Weights of a small transformer language model.
Size: width 128, 2 heads of 64, vocabulary 1024, 3.13M parameters.
Training: a variant of SOAP for these matrices, 121M tokens, 3699 steps.
Each number is 500 + 25 x the weight over the matrix's rms, rounded and kept within 0 to 999. Layers, rows and columns count from 0. Numbers have three digits each.

# up: layer 9 MLP up, 448x128, rms 0.211, rows 182-228, columns 0-63
# down: layer 9 MLP down (transposed), 448x128, rms 0.208, rows 182-227, columns 0-63
up182:547467482494507507511474453498503479488497514514516531477510473520405466489524509523512478549483500486495497476537499509529499488500485485466513532525526496507487535546461529489519501462506510
down182:501466499516539503493519460530470499512513487495535514446494506511454503495488513464502507559501523501515493517495503484471529522497481515504535524440470481497538535505524451520464495521513532
up183:470507485485522485525502509515454525492498503478495521493467534509498519505475534460491466504560492492508516508532460488566492511511524533487494503485487517517518534459480490524512486477469501
down183:486495529492511515510495480452514470475531459485472479553475506486451540491503503455584442535558494490570490556467499493489523468541537480493513471479476550459546467516503510494530521499463496
up184:542490472496510510541495487498553491512531476538498536448543499539458501517493517489522457504488450505503490496479477469518492453436470501508494484487518544520513484485548478451549552530528472
down184:470475484508515447503535505492559525523483474522491528508513503459489528461463514549528467519531460497499461462470492506502483476529474524537473496459530510558507567478458493542540529541504483
up185:510492516507496467465547517520497498497516485498475494519475470462473510483513502525555512488506494482491461510526520490497485507481487507469525503501487502523467471533506554484517477499473543
down185:493449530511492520494478505503483510540508508562499500505436511487495504521471506492479545513486521514513441505500503500496437472507453473479511521525495491508484512491531467504465541482540515
up186:477500468491491497515469476526537453484542468533481495476499503534499493485500495479494533525536506456497514519534472497525513478488514472539494548488498471501507554532512513493482471476499476
down186:488516493498514501553495497493487517502468518473495496480466509522499465498480558508509475548499488502500505507501490456508475489501488507485514479543509524489526520508470499501503500499501528
up187:474530473492498500462523476533530501479499509503492496455474517496501467566505513511467508514554506473524466465488466505507441538458494504498464519442541537476482467495509514534487488516508504
down187:511450446463481489528541497523462507478455537506491485512464525459547565465501481489468550513532455518560478508502488507502519515485477509481491467510561508504471457507501518540495500526544506
up188:536528550450498477516486531515476492533530519477478486507500493488502485514503483492478487468525483532494458451545502498527511486512472516536523525454484460488519521525521493491528525532494493
down188:532501521542496454494512513478525471487517493484471506482523488502483476452528512472566491504529495532518465508469454519447501472494461547511455499533510524506497506521488534537487494489479500
up189:506531510477474445524520524549476501500494501512523527513504475494533499501459519462484513479454456507502503530490484516511472473455534468511520500520470522491474485476499497499485453453495494
down189:461442478535470478476487474510522522522472455522479539486507531472484481515509481522518526553455496545511498553543528472500500479466488507488523471472513489482522513467511504507550494548452484
up190:490493476467538513502559506494472509520515530509426494487510453508486515418489496479561484515506492464476485527505515451506502523542533486500488486515511465490502485475493489533513511512485545
down190:502476535531498523507504540513501478536525438462513510493506520470483511467535556497504534469492505469476500487513501512527510485520498469505495487501505471473474516482530473527475522446471465
up191:489482500485490464473525479518496525528508513481515485557472480501474524522501482499487484543475487525469478497543523533475495497489493520462535477514504478563494515496450502475524520505515499
down191:492496535506505486508471540481492488492502532510485478487525486541510522505483485521489515487516510464530500505492497462511498493471503497490515504476507489479522498446511539472461536497497466
up192:461515457490434505480484477515488506495554577495433499541521510517496475556501476506541538527493517507456518477468509514447472487503477505507543457518522482499477480466484511441440505524543511
down192:440511504503507475498494494480485479476514539491527482503471460473486513499474518468519546467509460491464510564523489552498479510499523546534510465475508514507503536440498554523490494499513480
up193:478494497470507531473482492502476514475513486537504514508514501494537527457498476537466488445555499542523499481498477510503530498482497506523477475534490511513469499535510467505491470479498473
down193:493470463484518496466495502485502540493479510544486495548478519518480436468477500458483486521502507534468526535511520524501491514474507511497480473516496501530519459485530518475500537539508520
up194:464486490516543510487524508525531464480495482490497489525535514535458480471547509506447493551464492564478538503496562502461513484459485528506529479495543490464487502516504503474503489486453469
down194:468459483490490442479472461470538493485503490522483470498465487534502519445502465499505533464493568520516502561493465529494542506497522517494462506512473475512517514505556501497517499567519535
up195:473525484540501494488491485493454503562481549468480520499510511514486465484487482442521535506554479494489495481477511473535538532488550538504475506467515501485471526511521563441493495532488531
down195:490498485529460526515469514502541488485538497478510497497513510567489514461462512498509501514508556524460481498532495538503536521456492488492545462517515509486536490491526484487542512499493502
up196:516502450511492465478489526498507520482474475484509503458496470559527492487488530526501507540472542522507503497509491502503505531473483510480517469523495502542493480454493501464522530509489513
down196:510545536472495525511512522499521520527483489486473502532540522459496532494505489486505494501514469490525502485503499515470477462528524495459479531482481553455477493520526489512466498518497494
up197:510556507516538493513511529438528520534517490460545508470500478449530498526443526524488518484502475533494527512521493493473487490492511496539507469458506496520512496493496509469489496488476509
down197:518495496466480523486495480511525496474467533478516482534513516519474489528530487495503490480504526503507480544458507523476493495497456523506495542518506498506508510491448508455518509485494500
up198:540513476478520492507531497468488500490457529516499484491511536541524505453449492515488445480477482525490461510487467534535530537497516525504522492501543510454544482508496480492506496440470472
down198:438515543530491535477505462481520481493554488485492494484428506500464514524539470503528472512510532477508550475485544500506514499472516467517476507512497516516522545487508468539525529504555501
up199:489481471500503495455531484505511535567467478470476518496481501495496497496459509461474500512490494520529499477469510536523480510502496498483532495498500506491493454482455492494490494539485456
down199:485523533520494505498490495491498472474520507494510470535478494511496489507541486525490506529498511479437508529516499465514479509489459484511447469475497426454456512478524500495490496492511537
up200:485477448497498455475460537476533542502488545552542450506480531517483517488529502517522516469512504515509489448579461474496493504451500474531506499486507505508504466529469515495462555467517499
down200:467534498463534488542514489482468490502489495507474487493503541527489512496493516495517522521512508522542473506524501544513507556513502525519479491461528517437459504496481478486522468472535515
up201:486537530477514448511472477512518486470528549557484510527466541543446478480500506491492482527501495524510509496474513520459526534516466510481501551513484481520492491516513484484536491480506524
down201:558474499509495529517521525493489500503457515514525504493475475470541474520477510496544517448557506508478516540530453513490488495520510515540489507519522482475504468493509488523495500458514517
up202:480505514433484500511484524496507495481520521535496499480530499554458507484512488547539453496501497474505491478512464477526516490510519464490474494527506467497521487462503516531527500527486500
down202:544482479490510505498476476488502525514465472531518562548506493516483533499494503460472514505503487544481528494525520493476500466485520489465482518521510502511535511500509492481484510527494529
up203:466528453492460551462513519460498479471508480502476509551482451467541482506448507473465509514538458535540488538535505502485519474521519491525496435523484490513528505531469467569535490498522528
down203:529437507509458466426487493556498493477481549472507466463486476495487511518509509556489451518497535480493494450550441513549473502491490520549460458563488451466524515470511453479524531471516507
up204:496443500502511501483512501519471484521539508489498531510485514504476523519522536494510496487468522475507490430471506546498507519501552482499507522506486499533515491535503526498458487484505470
down204:492510518489473457504494481503507534499512463452476476529538504496515487515526522521479484508510485473558488526476496505480490486496509496513469507495488459487479503493519482528516510518517504
up205:523500504505527471509512478541493480538514505531531518497500520471519503534488544469506456521480534425496480510496476480574530542500521521585499559497511506500476514497493546472472498524510448
down205:523492504580526537452537443493537484505507508469573469492558477497453492498523475511501529495470488483496522531509482490505521486474520509505512585554480504509548502478476457516460442492501528
up206:484470513485505487470510461475522523528474488507501487504465510542504524478467475495533480517501514487533485498476462506482480497476518540506484485495517538462494506512509491502522512518476521
down206:490517496561518482530506485544423469484505498511511534465532483484484499490555510493486527517474461528491559515518516514490494507474493497513508471506483479493505482485508508508461494524536483
up207:468501482522489483476487517443521525481472507519518501485451478466488485472487532497517512503494496503520474532486538514504537467515468550502476493532489541526481489544452560525528502533544514
down207:466460542472475479479517524506486505506497479481521493471506467504506534542498519526492525520552517522413502499497543489499509464516502536459446516492533450532529473488474496492514473488560492
up208:480511482482532483502529513469473504512495510497494507498481509472474511485521480507454474488549508505540527531512482547508503504501486522456559483472501482484480509453512504449501529485525518
down208:500497505476493493516481497496511507515507493553482509494495479498518512538486522526521482503450547533524519474480516560494481521505538477498473514476485471482544474507533521482495512466533526
up209:493524525470508535451513492523528481479478514498541506515524551510465585493421483487498522532463527519472475548513488493492523532491496491510492539504479534491497495465487493559494514500484500
down209:490456517518483481491461525489542485552505473520492489480487486461494492552531544498499483509515492497455500496476477459507554465473482496481469487524508480532450448474486547491523539503505520
up210:506476466476490494503490472496504537468450525487509491493485513525549519484496506462499465512504488476540584536450559485536502509535505548445513491514529537537499521541528485437507503503493519
down210:503496494488449508487543479462498522549506522493516523489465532446524506558520525465507475493499469532493483508482472547490520494554494525464518473496460560502489538509526494528506460478527531
up211:513534497540510503494494505497482483456504471517453500486535467492512477472494471492504526503503526514532538507492569526527467527481505545519480511494508503556531484534492519472493524474501489
down211:451530462499537491493445488499525462495510510530488484514481532497496506495506458478505507492537512492429474495456546544477500576546484505539480510507505503492485488478489504473554441489500569
up212:486507520497475524502500459501501511483519484509498548509508491501507498476505508494516498489491494472508498491514540520521475482524512521515506488470506534504507484506515505491482519476482498
down212:496497535501525465506454502477506493509466480488523543467531499483485507492513487504485503486476492484514490522475495516528520490518473460521470527521539472470532525481529486524509467495487473
up213:457488540494519512524505475486526497544548508458461498503458559517496515487483460529504496490480486477487495507515465523500470530483479499451511516488474478500483478486510466498507485513484522
down213:538493448516518499500517484499523508510527494480474512465485497485525532482483475436509502521477522507508536505521491493477503509527510508456497498491508493525527495507552493456494499519549533
up214:487492520539495508505513510508495478449508480475497488535495512527521463536501541492553529523490491485475485518488479491488487465515541481497487454468509489471476514497490504493520496512465494
down214:474501453509514516472500479530512526499474474490495520531542515489458519485485482518511487551518463533519496485527527496534503518462492511460473523507500460518489532510516494518476500511500495
up215:533515504501506468507473468454502509523535526505486511508500497523493543520518457478493531474500548520492478512476512487456510494519467509512455494458502491473487505523519489492453494427541491
down215:501525513522533527509505482505517480486487503500486497501500514515530529466468512493474487499476487475541503489464494489529570483480503521508467454503478441482490486453463521467485547542491453
up216:508546465492494472499534505520504512494518494510544473550477494490509505496509510484495496488525483517517508486539522478520492462504493468473487515487498498473537526494501516492556533479486531
down216:449455495502487507477457489478503512492498497513475481526491503514558499503484485514481469472452521480483509512476493560468473519470490526528532498486518500538505475511518512496503530519522488
up217:565481541502507503510488495456511492487489507531480535513501506563477566461479534527493484477514447501503530512509533516491491490480453481460492503524500476483531487508482474518498458468464492
down217:523482493488491501511504496514545491529541497441531558481480510502466467492526511485498514497479455526498489520526476541493534512488480516485477516499479516521525480475544524517529518521474451
up218:495496490474518477482492495436535493505466500492482537524551504545474495467524505470451519489517494499516476448508508477515500498436519496488506489491498483506511511500492495481506526507556465
down218:483478460501469506547553494523550495524524499499524501541457459497534457481528512465524481469500503529503496480527463517495478491466480521506488567545446569559503479541458503532460499561466504
up219:493508503473511546513534491478503509498517534536463463497543480513512543484508526498499463532480461505488503527475491527475478518478452466498548477485513484525490519490514489503536456476494523
down219:462520551505515514503532542467479502502461534527459519479532469484501513471516477494483502497514516509467481516555506496532470534513537491511476496469489489490497520473512495457522464515474492
up220:510498529495464462479489541493455492504529491509485524535490486510535524512488482514527499517483506464491520461499458532520456476552495489485499464517494504494503489499492430481497506515482481
down220:491542549507496567467482456471503463491504500464489518497484481465504497500496497489527505520424473474511487458488509513521522475463523542523574470480441456531474529529507522504500520529490498
up221:483473500482494508482492499527496501506516486497513491514529493477524460533517490502537489465464508493529510515508507509479459514477502476468476514533455499524509519473513513508487479487506478
down221:468488521498549511526489546490519477500508491507501522482503523493493523481499509493467490525509495520499491458527492498444500512494499489526473523440487505529489525497486516541533524526530489
up222:480552458468498535501474428505488485495494503497515539484506462508463539468505530487500532539525518493501528494481515499569494522526486484526513488465459482505520475511506563468463504469488491
down222:475527509501475517496479475511511451512519497516524507494519491433468488512515500501517532502471464485506489560494541510506470520480489480472462452502467475492498541462572481520502535489475494
up223:492501515490512479505487504497505498442523510519508489548503479523463470500477498475465465499501504464504506549535564489518485504514486529485484519509495509498493481502526517473521503483504558
down223:535494495518520479499453463540483513520531455504493465476492479502556468518477485482470447518507481515525544520479482503477538478542507507487530508547479539520473465480473486542485530495455496
up224:462501472481487513498494486505494453523512524486474503477547519508516510493508521486490522503494506512454543508509474539480514494546519496485488485528453522476503527504484493509479502491475522
down224:511485533477519522490508528458530478505483505511520522498531553480515542499540461501512488480454540514499543488507521469488461511460516503488545465504474529480495480484514528501535492523523476
up225:519488476509466495488491525495493531522478515468473465518544469496513495478531505435465436498502516520507531480496498551493528471489473525468473509510506469483503507519494527499475527473483499
down225:490492499509505508518493555512500516525499477502538512466525511501500490529511474516491504506490466459522524518491489465476521480485506503482476455517520540536533529477486458513485539518479545
up226:503518531476542509494492496503555524470477491491490454514497521482479498496501552469528525517507502475486545521508510447510496515511497483494481518478521487479476551537547486529546485480481526
down226:463503438524490470490507447457566456490523496514502483533506500495526550509556506526488486523496512508515497498475493476484479478494435460495485491478550497491499519481484455515480552502486490
up227:436486453512570497521487523480528443519507512475458520473485503532478475475550466530496485600518505441531473503497512539436508493488511491432502501510512447571466460464541489505505543518502502
down227:527540509516504488515513511547502490524495516472528489500463478492535461467495493482514498503499486526512485506467460483518491479553506511488504501543530497521496508520475523551491520543513555
up228:512490544480554510491527518476493527469523472474522535496512489475502468482476515495499519456504513545481497490522516534528485453489491512532454497473467488458519486518518497536489530463464461